config.toml
num_key_value_heads = 2
hidden_act = "gelu"
norm_place = "pre"
positions = "rope"
attn_scale = 0.125
bias = "all"
tie_word_embeddings = true
init_std_qkv = 0.0517
warmup_steps = 200
decay_fraction = 1.0
final_lr_fraction = 0.0
batch_tokens = 32768
max_steps = 3556
Each number is 50 + 12 x the weight over the matrix's rms, rounded and kept within 0 to 99. Layers, rows and columns count from 0.

# o: layer 4 attention output (transposed), 128x128, rms 0.0642, rows 112-127, columns 0-127
# v: layer 4 attention value, 128x128, rms 0.052, rows 113-127, columns 0-127
# up: layer 4 MLP up, 512x128, rms 0.0738, rows 0-11, columns 0-127
# down: layer 4 MLP down (transposed), 512x128, rms 0.0741, rows 0-10, columns 0-127
o112:64 48 43 34 34 28 35 44 50 46 50 35 39 66 34 45 58 77 67 47 42 61 58 73 30 46 76 18 63 31 48 69 55 69 51 49 62 48 30 32 53 71 58 50 71 53 70 59 65 56 54 39 65 29 35 73 69 41 53 58 58 45 36 52 62 47 38 54 49 43 40 48 30 47 67 56 43 39 71 37 39 44 63 43 47 50 47 32 52 57 56 30 44 54 42 55 52 35 36 65 42 33 64 30 41 59 60 45 65 58 47 71 51 62 51 65 25 37 44 66 50 62 51 59 51 60 57 56
v113:50 60 45 51 46 26 44 46 46 12 53 49 44 59 35 69 56 36 46 40 59 56 65 56 67 64 41 62 42 95 55 34 59 58 47 63 55 43 44 48 60 52 62 58 40 66 43 64 33 48 52 46 47 56 29 71 50 61 51 44 49 42 53 49 22 67 57 45 54 62 21 54 56 54 67 29 41 44 45 40 37 47 56 53 62 35 46 59 48 51 55 35 55 44 42 61 39 43 35 49 28 45 49 59 27 34 15 71 46 46 53 56 36 25 64 34 57 44 53 51 61 41 46 56 31 63 48 48
o113:55 32 58 54 74 56 52 48 35 44 35 59 48 66 64 54 35 33 59 68 73 45 62 56 75 66 48 47 39 34 36 41 49 19 24 45 39 66 43 34 39 63 57 55 62 68 44 53 47 43 44 27 69 25 50 59 37 44 36 47 27 41 19 34 54 56 58 39 46 64 62 50 69 24 52 33 44 49 46 46 51 37 42 52 61 37 39 66 59 71 59 63 52 34 32 65 62 42 70 55 47 66 56 58 59 36 56 68 53 31 63 59 64 54 45 63 23 29 65 68 59 41 44 61 56 71 43 67
v114:57 68 48 44 77 53 45 72 62 50 45 63 33 60 60 37 51 44 72 59 13 40 61 41 56 53 44 68 55 41 55 48 67 48 45 56 45 55 42 43 42 29 40 57 50 54 42 39 66 25 58 17 50 42 44 46 61 44 39 47 40 45 52 47 55 53 41 65 31 47 53 41 24 40 59 60 66 41 52 60 64 59 61 29 68 37 53 41 56 65 35 59 57 54 75 51 46 56 48 23 72 44 13 57 45 35 72 68 63 54 53 76 46 49 66 59 40 53 41 52 53 43 50 59 69 50 47 62
o114:41 42 45 48 33 13 66 39 56 49 54 42 62 55 53 22 50 55 53 27 51 49 69 73 33 54 44 40 46 37 30 67 67 37 55 50 44 47 50 38 63 35 60 41 31 64 56 54 34 57 25 61 61 69 49 70 76 58 37 27 35 35 67 67 28 42 45 47 42 25 36 51 43 60 68 42 29 45 47 39 54 57 38 26 34 39 58 75 57 51 64 42 62 63 56 40 39 51 39 58 64 55 52 74 51 37 43 44 44 70 63 31 40 56 29 46 58 54 51 59 79 69 41 53 58 49 55 49
v115:49 44 47 35 53 48 45 40 57 48 56 54 65 48 59 58 50 58 27 26 47 50 36 57 48 43 42 51 62 70 29 58 50 73 55 42 64 25 49 49 44 50 58 32 33 42 37 39 59 39 55 65 29 61 53 47 39 42 58 46 46 50 52 63 50 58 59 48 70 35 37 44 62 49 40 41 50 55 59 33 23 67 70 45 44 53 39 55 59 45 45 53 63 41 60 36 53 63 51 58 25 47 35 77 44 52 49 52 52 38 28 56 68 36 47 52 64 51 52 50 30 22 45 38 75 41 60 45
o115:48 34 76 54 53 37 33 62 39 45 65 50 60 52 55 37 69 63 46 55 65 48 30 40 80 40 54 60 49 71 43 59 44 45 43 42 53 43 45 52 47 59 44 45 71 57 44 57 49 39 63 40 36 41 60 54 44 42 40 18 43 56 51 41 61 48 61 58 46 63 52 61 42 56 52 32 33 49 55 42 62 38 48 66 37 33 63 34 54 43 52 57 56 39 61 47 67 44 61 68 37 29 48 47 50 74 45 50 34 57 58 66 50 56 64 71 61 36 54 33 67 43 38 46 53 53 27 47
v116:53 55 56 46 67 58 42 32 55 50 19 38 49 39 66 50 41 24 55 45 44 58 57 62 49 75 55 41 30 37 49 44 58 42 46 48 46 47 31 34 60 50 55 53 38 36 56 50 35 42 57 57 58 52 39 42 39 26 37 72 59 43 61 32 62 54 48 13 29 50 56 49 41 46 64 57 51 56 45 66 57 54 25 53 53 47 49 50 44 30 43 72 54 80 23 48 52 42 61 60 31 34 40 32 50 60 56 48 70 45 49 55 64 54 36 70 65 49 36 38 38 57 48 50 57 47 59 38
o116:40 51 31 52 58 61 57 63 48 58 57 49 43 23 42 49 51 49 23 77 37 50 47 33 52 47 57 34 67 40 55 31 70 56 67 48 57 41 55 28 55 48 49 47 41 31 58 58 54 74 49 57 43 38 40 59 59 55 49 45 46 38 54 55 77 64 61 42 29 49 51 49 57 65 67 61 37 43 40 48 55 69 60 39 61 65 41 76 52 39 33 61 48 53 58 45 67 61 72 57 32 38 41 57 51 46 56 19 70 64 58 44 48 37 52 45 83 31 43 50 35 57 36 28 42 66 71 84
v117:33 43 66 50 49 61 50 39 78 54 63 31 64 62 28 56 45 49 35 59 45 72 57 54 52 29 39 48 58 56 46 57 63 46 38 35 56 49 36 55 54 52 57 57 54 58 36 62 50 66 48 57 59 37 52 45 49 42 48 57 71 44 39 31 65 28 34 59 46 31 64 49 37 28 48 56 49 58 39 48 46 62 54 51 47 46 39 47 56 61 51 37 47 54 53 58 63 43 38 60 41 62 53 36 60 53 52 43 70 44 39 65 33 30 46 69 58 64 56 58 45 52 58 47 48 42 23 53
o117:47 43 69 38 43 53 43 58 51 50 68 63 50 30 46 53 47 39 73 54 53 41 50 30 33 46 65 43 41 41 66 45 58 65 34 36 60 65 35 48 55 39 59 36 29 61 68 43 61 68 57 45 58 69 55 53 52 65 53 56 66 18 55 40 61 47 57 47 36 47 47 49 42 54 59 41 74 64 47 59 47 80 51 55 55 47 70 44 46 31 53 44 55 51 55 43 66 57 44 51 58 56 33 70 40 56 39 43 38 11 41 48 34 45 55 57 49 28 42 36 61 33 67 60 51 37 64 45
v118:42 66 59 45 43 62 60 45 50 32 48 44 48 48 48 39 51 25 47 40 55 44 63 66 48 56 70 27 50 40 64 65 52 17 26 66 29 27 36 42 57 56 54 40 59 72 73 30 49 46 56 67 44 38 44 51 37 63 26 40 65 33 58 34 35 53 75 53 52 37 58 26 38 30 55 39 71 37 35 47 68 42 46 50 72 57 60 36 43 53 55 50 47 47 62 40 59 70 56 64 35 62 48 61 38 44 46 46 46 44 63 55 60 59 53 58 54 47 50 54 48 33 44 57 42 60 57 46
o118:46 41 23 63 73 41 46 66 48 44 66 44 48 47 37 47 62 41 48 56 61 50 57 39 49 60 53 37 62 61 50 70 58 30 51 53 48 37 48 12 61 32 32 42 74 44 48 70 68 37 49 46 42 49 34 32 47 50 52 54 56 43 57 64 53 49 36 65 62 23 27 41 51 51 54 59 65 29 63 35 62 53 21 45 40 53 64 44 69 59 50 45 45 58 64 61 67 66 53 51 52 57 33 64 63 29 69 51 30 27 55 69 72 28 49 56 49 53 60 39 30 59 45 66 36 67 45 40
v119:39 44 53 57 47 67 36 77 55 48 42 55 43 28 68 20 52 67 50 68 57 47 18 36 54 37 46 49 36 59 50 28 60 71 72 35 54 35 42 60 47 54 44 79 73 36 46 27 45 44 45 55 44 56 71 31 60 54 49 44 65 65 63 56 75 39 45 46 45 55 35 28 44 76 59 61 58 47 62 62 51 68 36 33 56 59 55 45 50 44 29 48 41 32 27 40 34 60 64 60 62 63 59 49 42 43 52 66 59 60 41 62 52 39 48 40 58 48 75 39 54 46 62 63 46 34 56 71
o119:53 39 63 58 45 61 63 48 46 67 46 59 58 36 96 52 57 81 47 49 59 46 39 25 44 53 62 40 48 46 55 52 51 63 39 56 32 53 52 62 56 49 62 51 37 32 32 25 54 23 43 65 26 66 57 54 60 79 36 34 36 55 44 69 50 48 32 42 46 55 55 49 58 60 39 71 57 37 56 44 45 44 48 64 48 39 55 49 41 70 51 43 41 34 40 45 23 48 63 38 65 54 54 59 52 56 51 81 39 78 46 29 54 44 62 35 50 54 50 41 43 39 41 32 65 47 66 60
v120:43 42 63 50 52 69 39 23 41 66 34 34 42 53 60 38 43 37 29 50 40 56 41 35 33 48 47 68 70 38 59 66 48 33 49 58 51 40 56 37 32 49 42 45 35 71 57 20 49 77 42 58 67 44 52 30 52 46 62 69 26 40 67 53 36 46 45 47 46 57 33 81 52 52 56 48 38 56 61 54 72 41 40 46 53 67 62 60 55 51 74 62 43 61 53 54 48 49 27 53 43 51 46 41 46 70 39 39 54 42 62 46 55 53 54 54 74 66 33 50 42 23 65 23 37 41 60 56
o120:59 34 57 35 41 80 66 38 55 50 52 59 57 41 34 59 51 36 40 64 61 50 67 52 66 37 39 44 67 35 51 65 27 51 41 58 72 48 59 57 59 56 36 33 61 39 55 36 63 74 79 53 48 54 92 26 54 14 48 51 57 48 55 53 34 44 43 56 61 34 41 51 68 65 45 49 35 47 42 61 51 46 55 41 57 56 54 43 64 42 43 35 41 36 76 54 41 60 55 39 45 53 33 56 52 52 45 28 80 38 50 54 51 56 48 39 78 45 49 32 47 65 48 55 36 47 48 42
v121:57 29 66 57 46 28 55 39 55 58 58 54 41 60 48 45 59 55 62 45 59 40 65 32 50 54 49 50 45 63 46 41 42 47 53 59 37 43 68 18 54 46 36 61 29 54 44 25 64 56 61 73 13 38 57 54 33 67 43 55 43 43 37 64 63 49 60 50 65 50 52 64 47 72 51 23 48 14 58 39 47 36 52 53 47 46 62 50 36 36 62 53 70 53 59 60 37 57 47 46 39 47 47 44 34 60 44 63 74 74 42 44 40 58 54 44 37 45 45 43 49 40 47 62 55 49 52 54
o121:56 52 42 52 52 41 35 43 58 52 67 57 66 62 48 76 57 61 29 64 91 58 59 40 60 15 41 49 58 57 34 65 55 57 79 28 36 46 60 34 42 37 51 47 48 54 46 35 62 44 73 45 57 44 49 28 45 66 40 59 54 48 45 78 42 40 56 29 47 46 45 43 68 56 39 29 46 62 64 45 40 34 55 42 33 58 40 48 47 52 56 72 66 34 34 37 46 47 58 59 69 43 47 40 30 64 53 56 33 53 60 63 44 63 46 61 37 51 58 51 53 51 46 41 40 58 54 57
v122:47 35 55 41 66 64 46 55 59 43 53 47 58 61 55 28 40 39 48 61 54 55 40 51 35 27 45 33 56 44 56 64 35 62 61 48 51 57 44 63 58 50 66 70 43 65 62 68 53 59 42 55 45 77 56 42 62 65 34 54 51 54 39 34 65 60 51 35 21 58 59 51 55 57 54 60 54 37 69 69 40 27 31 32 44 60 53 50 48 70 65 55 61 61 55 60 29 57 59 47 56 47 53 59 58 60 42 76 49 67 45 46 61 59 71 55 42 47 45 60 47 34 16 59 41 43 42 70
o122:54 34 47 50 71 50 56 68 50 49 45 52 53 50 68 38 52 68 52 50 42 39 28 30 32 42 56 55 66 33 42 60 41 53 55 54 57 50 47 60 48 59 58 82 59 50 43 47 62 72 59 35 35 56 48 39 44 56 42 47 57 69 43 52 43 51 48 60 40 29 39 60 47 54 60 55 57 53 48 42 50 67 43 21 58 79 45 30 56 75 56 36 47 55 47 36 48 33 57 47 58 57 55 63 46 67 50 47 52 70 66 51 48 69 66 35 24 57 66 70 19 43 39 50 37 67 41 33
v123:40 62 64 46 31 52 56 56 44 49 60 28 81 28 42 60 47 50 47 54 29 51 45 38 32 43 49 48 31 52 62 32 62 56 52 55 57 23 43 43 47 49 51 42 37 60 60 34 38 39 44 49 32 39 53 49 52 44 35 43 44 54 34 52 67 49 42 54 62 26 41 33 54 26 35 55 51 58 58 64 63 46 45 46 36 50 56 51 57 46 54 48 32 34 77 42 33 41 50 65 61 41 50 59 33 59 65 65 59 41 39 60 52 46 35 68 70 56 47 27 49 69 55 46 27 44 32 36
o123:36 41 55 56 66 64 71 65 70 51 49 60 29 51 61 70 35 47 47 45 50 58 39 52 51 69 71 46 38 55 54 67 62 60 29 54 67 51 53 47 65 40 41 38 56 57 30 40 28 53 53 59 40 60 50 52 35 61 54 34 75 59 67 55 73 49 68 37 59 40 41 43 47 29 49 52 59 59 63 57 40 57 70 26 07 33 56 54 62 49 53 50 65 65 58 53 54 32 63 39 39 50 35 49 44 48 67 41 31 41 56 48 43 47 65 72 41 54 28 41 46 34 42 38 48 44 41 51
v124:67 47 54 66 47 35 38 39 36 49 20 66 46 44 63 28 38 49 45 56 38 29 32 68 42 52 34 53 60 21 54 61 53 68 56 41 41 45 56 63 51 51 42 24 47 63 33 37 65 57 57 39 45 58 30 56 50 64 56 53 52 49 41 37 73 41 61 44 69 57 60 47 62 58 60 52 44 45 57 43 60 33 41 30 22 66 46 36 40 59 55 35 43 49 49 46 68 53 36 58 51 65 59 45 45 54 41 55 39 59 32 35 58 58 64 44 46 36 60 51 48 55 61 44 52 47 37 35
o124:66 52 38 44 50 60 38 63 51 50 40 63 43 41 60 38 63 68 54 34 57 61 43 59 52 43 31 54 51 53 50 46 35 52 57 47 73 56 42 42 59 41 54 39 65 40 44 24 64 66 58 56 34 49 29 25 72 37 44 64 65 61 54 49 39 31 56 52 69 74 33 43 66 44 33 47 56 35 43 44 53 53 44 60 35 39 61 34 53 61 60 27 33 37 41 68 45 45 51 54 35 40 53 55 49 63 39 39 69 66 62 48 54 69 35 51 45 49 33 43 67 42 57 34 40 60 57 34
v125:66 43 53 36 56 41 30 61 53 36 51 25 50 52 41 50 55 43 71 50 47 39 79 68 61 47 57 25 46 50 62 38 44 65 30 24 34 57 46 65 60 32 42 45 62 47 65 51 49 11 46 54 57 65 56 41 66 63 44 42 68 61 53 36 41 33 32 62 72 41 43 47 57 58 59 61 51 44 74 59 55 60 29 46 70 37 78 24 38 20 50 48 42 51 73 77 35 33 49 55 47 57 49 59 43 31 76 54 51 31 49 37 57 31 49 74 25 24 49 33 65 40 50 70 83 44 46 30
o125:36 32 30 30 56 36 33 44 47 39 27 50 55 45 32 55 64 52 51 42 52 43 48 53 82 72 59 45 46 52 66 19 72 68 50 37 40 73 53 86 41 26 53 54 44 52 11 46 52 35 45 44 57 68 42 65 57 61 44 44 49 41 74 61 70 41 56 39 55 45 37 45 43 47 81 51 52 65 35 43 54 60 43 53 27 53 65 62 44 45 36 55 54 55 32 30 44 34 39 52 50 63 50 59 71 52 75 59 57 63 59 63 54 49 47 30 51 51 78 63 27 37 51 57 51 48 45 39
v126:44 40 39 50 47 52 48 43 57 41 59 60 53 54 55 48 44 69 57 29 30 48 55 62 46 48 52 37 28 65 33 63 57 46 61 31 36 57 35 56 61 61 41 53 43 43 54 41 41 60 56 32 46 44 48 54 55 56 39 57 47 57 47 61 45 51 41 69 42 44 63 37 64 46 50 44 60 40 57 55 46 41 50 52 58 52 52 47 45 31 41 55 61 40 47 64 54 34 58 54 60 44 66 34 51 35 53 48 74 67 66 50 46 50 55 45 61 63 49 40 38 53 65 48 55 45 69 48
o126:32 64 53 61 44 43 57 52 45 64 62 41 36 38 22 68 58 64 74 63 43 39 49 36 49 59 59 33 50 47 53 50 59 51 67 50 37 50 49 50 56 59 57 55 60 45 55 12 46 57 55 48 44 62 42 62 66 43 45 41 66 64 54 70 65 49 48 46 39 47 31 38 47 54 52 29 46 44 36 62 32 71 52 53 41 50 46 59 46 54 40 60 49 51 49 40 44 48 51 60 52 43 61 35 64 28 45 73 40 53 45 53 52 60 60 48 43 44 27 53 46 76 28 54 52 45 62 46
v127:18 60 48 50 37 48 67 51 65 48 67 36 46 23 62 38 31 55 57 48 64 66 42 62 45 39 33 51 47 52 46 45 61 52 41 66 61 53 52 63 84 65 56 32 45 79 69 54 21 38 55 57 56 57 53 52 44 33 53 61 44 49 41 55 38 70 35 43 38 64 57 67 58 60 36 29 51 54 33 47 42 33 57 82 55 40 52 60 58 44 43 39 41 35 52 44 76 64 38 62 56 70 67 52 63 49 47 48 30 35 55 51 58 49 53 57 35 55 44 54 39 54 60 54 60 47 20 60
o127:30 41 70 48 54 43 34 71 47 53 46 27 35 46 48 54 34 42 41 62 49 79 46 27 31 72 42 39 48 41 60 39 49 64 36 47 48 32 46 58 59 68 45 60 52 68 49 50 66 36 30 57 72 50 57 39 50 46 36 67 73 56 41 11 45 69 35 47 42 36 42 68 46 33 43 41 55 47 51 89 61 31 42 65 34 60 47 63 43 33 73 57 52 53 38 48 56 43 45 58 62 28 43 35 66 45 67 40 57 33 38 44 65 44 61 45 39 55 57 36 35 55 55 50 64 64 58 46
up0:43 60 39 50 41 23 53 40 74 48 56 64 53 43 52 28 32 55 64 43 64 60 47 53 65 39 27 47 59 42 46 42 38 48 61 48 47 69 60 44 46 70 58 38 56 60 37 50 13 43 27 42 47 68 48 72 51 62 30 47 55 56 69 64 61 52 36 55 50 75 31 69 68 45 46 15 21 48 70 58 47 53 50 46 32 74 69 37 35 53 24 41 69 46 52 75 25 47 75 50 51 49 56 44 50 48 48 66 72 46 51 70 45 47 46 52 55 55 47 41 39 49 60 28 74 29 28 36
down0:40 35 59 42 48 62 33 37 47 59 27 77 35 47 30 48 75 64 35 45 50 61 39 56 34 63 43 78 60 68 46 48 57 33 43 61 54 30 35 45 61 56 38 53 74 39 60 43 54 71 41 71 56 41 66 35 63 56 49 30 63 32 71 48 53 82 55 59 51 58 54 37 34 66 54 49 50 48 50 47 39 50 70 48 52 57 59 44 64 47 65 46 75 41 52 28 60 51 40 19 66 38 46 57 69 65 54 54 50 47 60 52 75 43 56 54 69 40 68 57 58 56 72 33 15 49 44 62
up1:59 40 49 39 45 73 59 46 48 51 52 66 67 61 58 39 78 53 32 43 41 61 20 48 47 70 62 30 51 48 70 54 43 48 67 39 27 23 56 47 43 41 65 26 41 59 62 39 33 52 60 70 47 56 49 73 59 50 42 60 59 42 35 49 57 59 51 38 44 30 85 42 49 39 61 45 51 27 58 29 53 59 49 49 67 65 45 51 61 44 46 46 71 51 34 49 58 53 40 27 15 41 39 49 45 52 30 42 54 40 63 48 59 53 60 39 64 69 41 38 48 38 53 47 47 28 42 57
down1:34 53 52 59 57 41 29 40 70 71 38 44 50 45 59 46 36 61 50 80 54 53 50 40 37 41 47 48 65 54 45 50 54 66 42 67 59 63 49 43 56 67 58 50 65 55 59 54 60 60 69 43 69 51 46 50 43 67 59 25 55 56 64 37 47 50 59 57 46 59 43 55 44 66 56 57 53 59 40 59 46 34 40 39 41 34 53 56 44 62 55 71 43 48 66 38 47 58 46 63 63 58 46 48 43 39 69 43 32 51 32 39 54 76 60 36 43 51 59 60 50 64 34 44 60 60 53 59
up2:49 55 55 59 51 67 34 75 59 32 37 38 39 48 46 37 49 32 53 46 56 43 54 52 39 52 59 43 51 54 39 56 35 45 49 40 59 59 61 37 43 52 62 65 54 39 45 44 56 34 48 42 49 58 53 42 43 33 56 38 54 50 58 39 65 46 51 49 54 37 45 44 41 30 49 36 38 42 38 82 41 38 20 58 36 41 76 47 42 42 58 31 32 70 52 25 46 41 58 67 70 41 30 37 55 30 70 61 41 54 25 62 48 51 73 54 69 50 46 42 43 54 51 52 54 33 48 45
down2:58 77 64 54 49 30 46 37 63 71 43 56 41 53 51 51 61 38 51 51 45 47 83 64 52 44 46 62 45 39 61 23 76 47 51 53 69 60 42 69 47 21 59 58 64 56 43 29 73 41 55 35 37 46 36 65 70 81 72 45 50 64 52 58 35 38 37 44 54 51 36 49 44 52 35 67 56 51 36 59 38 38 30 53 28 50 61 59 26 57 47 70 60 49 69 34 48 24 41 32 53 44 62 55 49 63 47 48 49 33 51 47 68 43 34 33 48 37 58 37 74 58 46 37 49 47 53 61
up3:53 27 53 53 42 40 47 48 46 44 58 39 19 52 46 72 60 49 53 38 43 72 66 60 48 44 38 40 50 52 54 49 63 39 50 40 54 54 39 34 37 44 52 25 46 23 61 53 53 56 39 47 27 60 47 53 57 53 34 73 48 40 45 64 59 53 51 54 63 47 43 68 61 75 68 27 34 56 44 46 42 34 45 62 62 50 33 44 50 55 55 57 53 36 38 58 59 23 47 56 51 48 56 41 61 69 48 72 49 44 57 74 49 53 57 50 48 39 42 60 51 62 56 64 58 56 71 50
down3:48 67 75 48 54 61 33 72 35 65 49 57 61 49 71 36 46 70 52 62 66 41 45 44 53 51 62 40 61 43 54 57 49 36 95 54 48 52 42 68 49 58 52 55 46 57 49 27 43 62 40 51 53 44 57 32 49 68 44 48 31 52 61 48 46 58 64 42 50 39 59 72 40 32 62 54 51 56 57 55 55 59 52 54 50 57 36 66 60 58 41 56 56 48 43 76 68 48 46 42 66 47 27 40 70 47 34 64 80 40 51 47 34 65 57 53 60 72 36 45 56 49 45 67 42 37 50 51
up4:49 21 79 49 52 65 71 45 47 47 59 66 21 40 53 39 26 52 49 61 56 32 51 50 26 71 55 35 36 48 46 29 38 25 38 43 27 36 60 51 40 57 56 50 66 27 38 33 68 66 22 29 60 53 39 51 59 19 28 41 47 57 18 67 67 56 39 76 34 72 34 40 61 62 49 31 54 45 45 61 62 53 76 42 48 62 56 51 45 19 50 43 55 60 46 46 35 43 67 68 32 30 62 58 30 44 52 65 45 39 49 36 46 27 37 40 49 66 40 41 53 56 56 56 51 37 58 49
down4:43 48 63 55 31 28 61 51 45 56 54 43 54 55 75 27 34 36 34 44 50 49 24 60 41 33 67 43 61 56 50 50 53 66 46 59 40 30 22 41 49 27 52 54 24 40 33 52 56 27 57 64 44 48 26 54 46 51 55 38 34 54 45 47 21 62 60 61 39 44 46 46 44 51 54 62 59 31 47 46 63 57 65 64 39 54 35 49 51 23 61 61 22 46 36 46 61 62 58 45 54 53 54 78 40 47 61 67 33 54 62 56 56 42 34 43 38 51 44 58 38 52 66 69 58 47 50 59
up5:54 33 61 69 44 31 52 41 61 51 27 38 41 71 49 60 43 64 45 41 73 66 36 50 48 52 62 34 78 52 67 38 81 42 67 48 59 46 55 22 48 54 61 47 52 48 58 51 43 49 52 26 69 47 51 52 58 51 21 33 56 62 55 71 82 43 51 69 45 57 58 31 48 69 45 35 45 64 47 24 42 25 46 63 29 64 54 38 55 39 53 64 45 51 38 67 29 37 68 39 60 25 46 56 23 38 48 54 46 48 04 44 63 36 44 53 50 36 52 64 49 60 39 39 57 61 47 57
down5:38 58 56 34 74 75 60 50 67 58 53 67 68 42 44 48 43 52 59 68 63 43 52 58 49 54 24 35 45 52 50 82 58 48 41 36 65 65 49 71 65 66 45 61 69 63 38 52 55 65 54 61 52 42 50 50 50 47 48 55 71 59 74 39 62 35 61 58 37 61 61 51 60 53 51 76 60 39 63 61 42 69 45 46 60 31 30 68 67 66 56 42 27 61 67 53 60 34 55 53 55 42 44 26 50 52 54 40 57 50 61 48 33 49 51 38 63 56 44 42 51 61 25 51 65 43 44 55
up6:46 41 50 53 28 52 38 46 50 48 64 57 67 52 68 63 49 39 84 82 53 35 68 50 65 45 42 29 50 50 68 49 51 68 68 40 67 50 41 50 47 55 51 51 54 58 41 48 33 65 47 56 51 43 59 46 54 74 68 45 73 63 46 31 55 60 46 74 54 36 57 54 45 57 60 65 47 51 60 51 67 66 50 50 65 31 31 47 55 55 61 58 45 42 41 65 48 21 51 62 47 53 55 42 51 42 33 44 52 37 55 55 32 49 51 59 47 35 34 38 55 36 44 59 61 34 67 42
down6:48 38 61 59 45 44 16 50 35 48 69 55 51 60 57 53 52 50 57 48 56 43 51 62 21 26 24 68 37 64 38 39 43 67 65 53 66 31 67 49 57 42 56 28 48 46 43 80 41 55 49 59 47 49 41 61 68 28 68 34 45 26 56 48 48 47 53 47 45 55 51 53 36 52 64 44 68 34 53 36 34 29 55 59 53 48 56 30 40 58 45 42 47 22 59 40 50 63 56 39 36 39 41 45 42 61 53 55 56 66 33 51 41 44 56 36 51 35 50 54 63 32 58 36 17 49 36 46
up7:46 39 25 62 52 70 51 57 54 42 56 48 51 30 42 74 54 68 50 48 40 55 48 39 64 35 58 48 75 31 50 61 45 43 59 43 45 53 62 46 51 50 38 60 68 36 64 49 56 49 57 40 31 50 44 71 61 38 51 55 47 54 55 58 26 55 61 23 45 59 38 44 37 83 50 46 39 64 52 56 58 35 54 40 43 28 38 32 43 45 54 65 46 34 49 53 54 48 50 65 52 48 32 44 09 43 56 73 55 49 44 69 78 59 41 65 42 49 44 56 52 53 79 43 42 49 56 54
down7:39 62 40 52 55 49 48 40 68 41 54 48 43 78 50 27 51 41 58 44 49 42 67 38 29 77 39 57 54 30 65 44 51 69 78 29 48 59 21 58 66 37 76 56 65 43 57 48 52 45 58 20 32 56 59 56 68 57 99 66 53 48 45 48 69 84 52 27 47 50 50 71 23 50 69 38 56 49 73 48 41 42 58 70 56 57 42 50 45 67 43 59 52 45 49 33 53 53 66 46 66 49 50 61 73 38 39 54 68 29 30 45 42 60 44 47 62 27 70 88 49 39 29 63 54 46 49 49
up8:38 56 64 52 27 37 68 32 39 47 56 35 66 40 53 29 42 61 52 27 67 52 61 23 67 43 38 54 84 70 61 49 58 40 53 52 47 57 63 47 49 56 46 48 42 31 50 58 53 69 49 45 48 57 63 43 58 50 47 59 39 50 62 54 52 62 51 62 35 46 64 41 65 50 40 47 37 40 41 54 51 54 45 55 33 68 63 52 57 65 24 51 49 57 50 44 37 80 43 58 39 46 68 64 34 47 51 57 66 40 52 71 51 54 61 26 62 33 32 65 74 58 52 65 48 39 55 66
down8:49 52 48 42 60 32 63 31 58 67 34 43 54 60 33 60 52 52 57 67 37 55 41 53 27 63 69 52 50 48 45 47 28 55 67 47 63 41 58 39 50 49 54 58 58 60 39 34 69 44 51 60 39 56 58 67 59 72 69 74 60 52 58 52 50 62 49 57 43 45 64 70 35 40 70 53 72 43 56 60 57 59 47 57 74 50 56 72 33 49 83 48 54 60 44 57 62 65 43 45 58 31 45 54 51 37 69 51 46 78 53 58 66 54 31 52 28 85 57 39 51 34 65 61 40 62 59 58
up9:38 63 41 51 55 52 63 45 60 42 46 39 62 46 67 55 51 37 57 70 45 31 25 54 57 75 51 51 71 27 68 43 56 43 53 49 41 59 50 54 50 48 41 62 56 54 51 64 40 52 41 53 37 52 21 69 58 35 24 49 32 57 60 49 51 64 50 28 69 47 41 42 30 51 48 49 62 32 93 62 63 38 48 42 36 47 44 38 57 63 58 48 53 44 25 36 53 47 64 39 46 67 35 57 47 45 46 62 60 44 54 61 54 80 50 48 45 56 54 58 50 53 51 66 67 47 24 69
down9:55 69 55 49 49 54 39 18 64 41 24 45 27 56 59 60 60 64 44 36 53 68 42 43 70 20 52 59 61 51 53 66 17 62 52 36 45 29 50 61 52 54 57 25 73 61 66 45 40 28 47 65 56 49 63 31 77 64 54 67 66 63 48 19 50 68 62 63 44 33 50 47 64 35 56 55 53 43 31 36 27 48 51 44 69 61 64 52 67 44 41 48 53 53 72 66 29 49 30 55 31 48 66 60 51 46 59 60 67 43 31 56 49 40 48 70 58 29 49 51 70 40 33 44 38 65 49 55
up10:49 38 34 39 70 41 45 63 41 33 42 31 45 51 38 59 47 71 60 46 48 28 50 67 39 56 41 33 39 55 47 38 65 32 47 65 68 52 51 25 63 73 55 65 44 12 58 40 59 66 59 40 56 66 54 52 86 16 60 49 35 49 51 58 36 71 59 57 25 54 35 42 71 50 42 55 48 40 44 44 53 58 45 35 50 54 55 29 48 41 36 38 39 66 70 67 28 62 69 65 45 52 53 51 39 54 51 23 62 44 37 47 50 49 61 62 44 70 45 42 63 67 65 50 70 54 41 62
down10:32 61 47 45 55 74 31 47 49 35 60 71 24 60 31 49 66 37 41 31 35 54 58 44 56 32 32 59 42 64 54 77 54 45 38 61 54 34 40 65 41 69 60 57 60 55 39 66 56 42 57 41 61 42 42 68 45 55 58 50 27 42 35 36 57 58 74 85 53 51 71 36 15 31 66 60 41 50 42 46 50 65 49 60 55 58 48 47 44 71 39 55 68 43 63 47 53 50 46 47 44 45 30 42 41 71 58 65 29 73 73 62 44 66 43 47 57 59 58 50 38 26 58 40 22 50 51 57
up11:58 43 51 52 38 45 39 26 62 36 34 57 54 45 43 51 44 48 29 61 48 49 39 37 53 67 66 58 41 62 49 45 59 55 66 61 52 58 51 46 36 36 59 53 60 50 44 40 47 65 41 62 53 48 60 28 39 50 36 35 44 58 61 65 42 50 45 56 45 33 72 50 43 54 64 45 30 34 49 48 47 69 54 41 43 38 64 46 63 82 41 66 57 51 40 54 42 59 36 34 49 41 43 40 54 57 63 57 55 60 71 70 37 57 40 68 54 50 87 61 58 42 48 28 26 30 57 52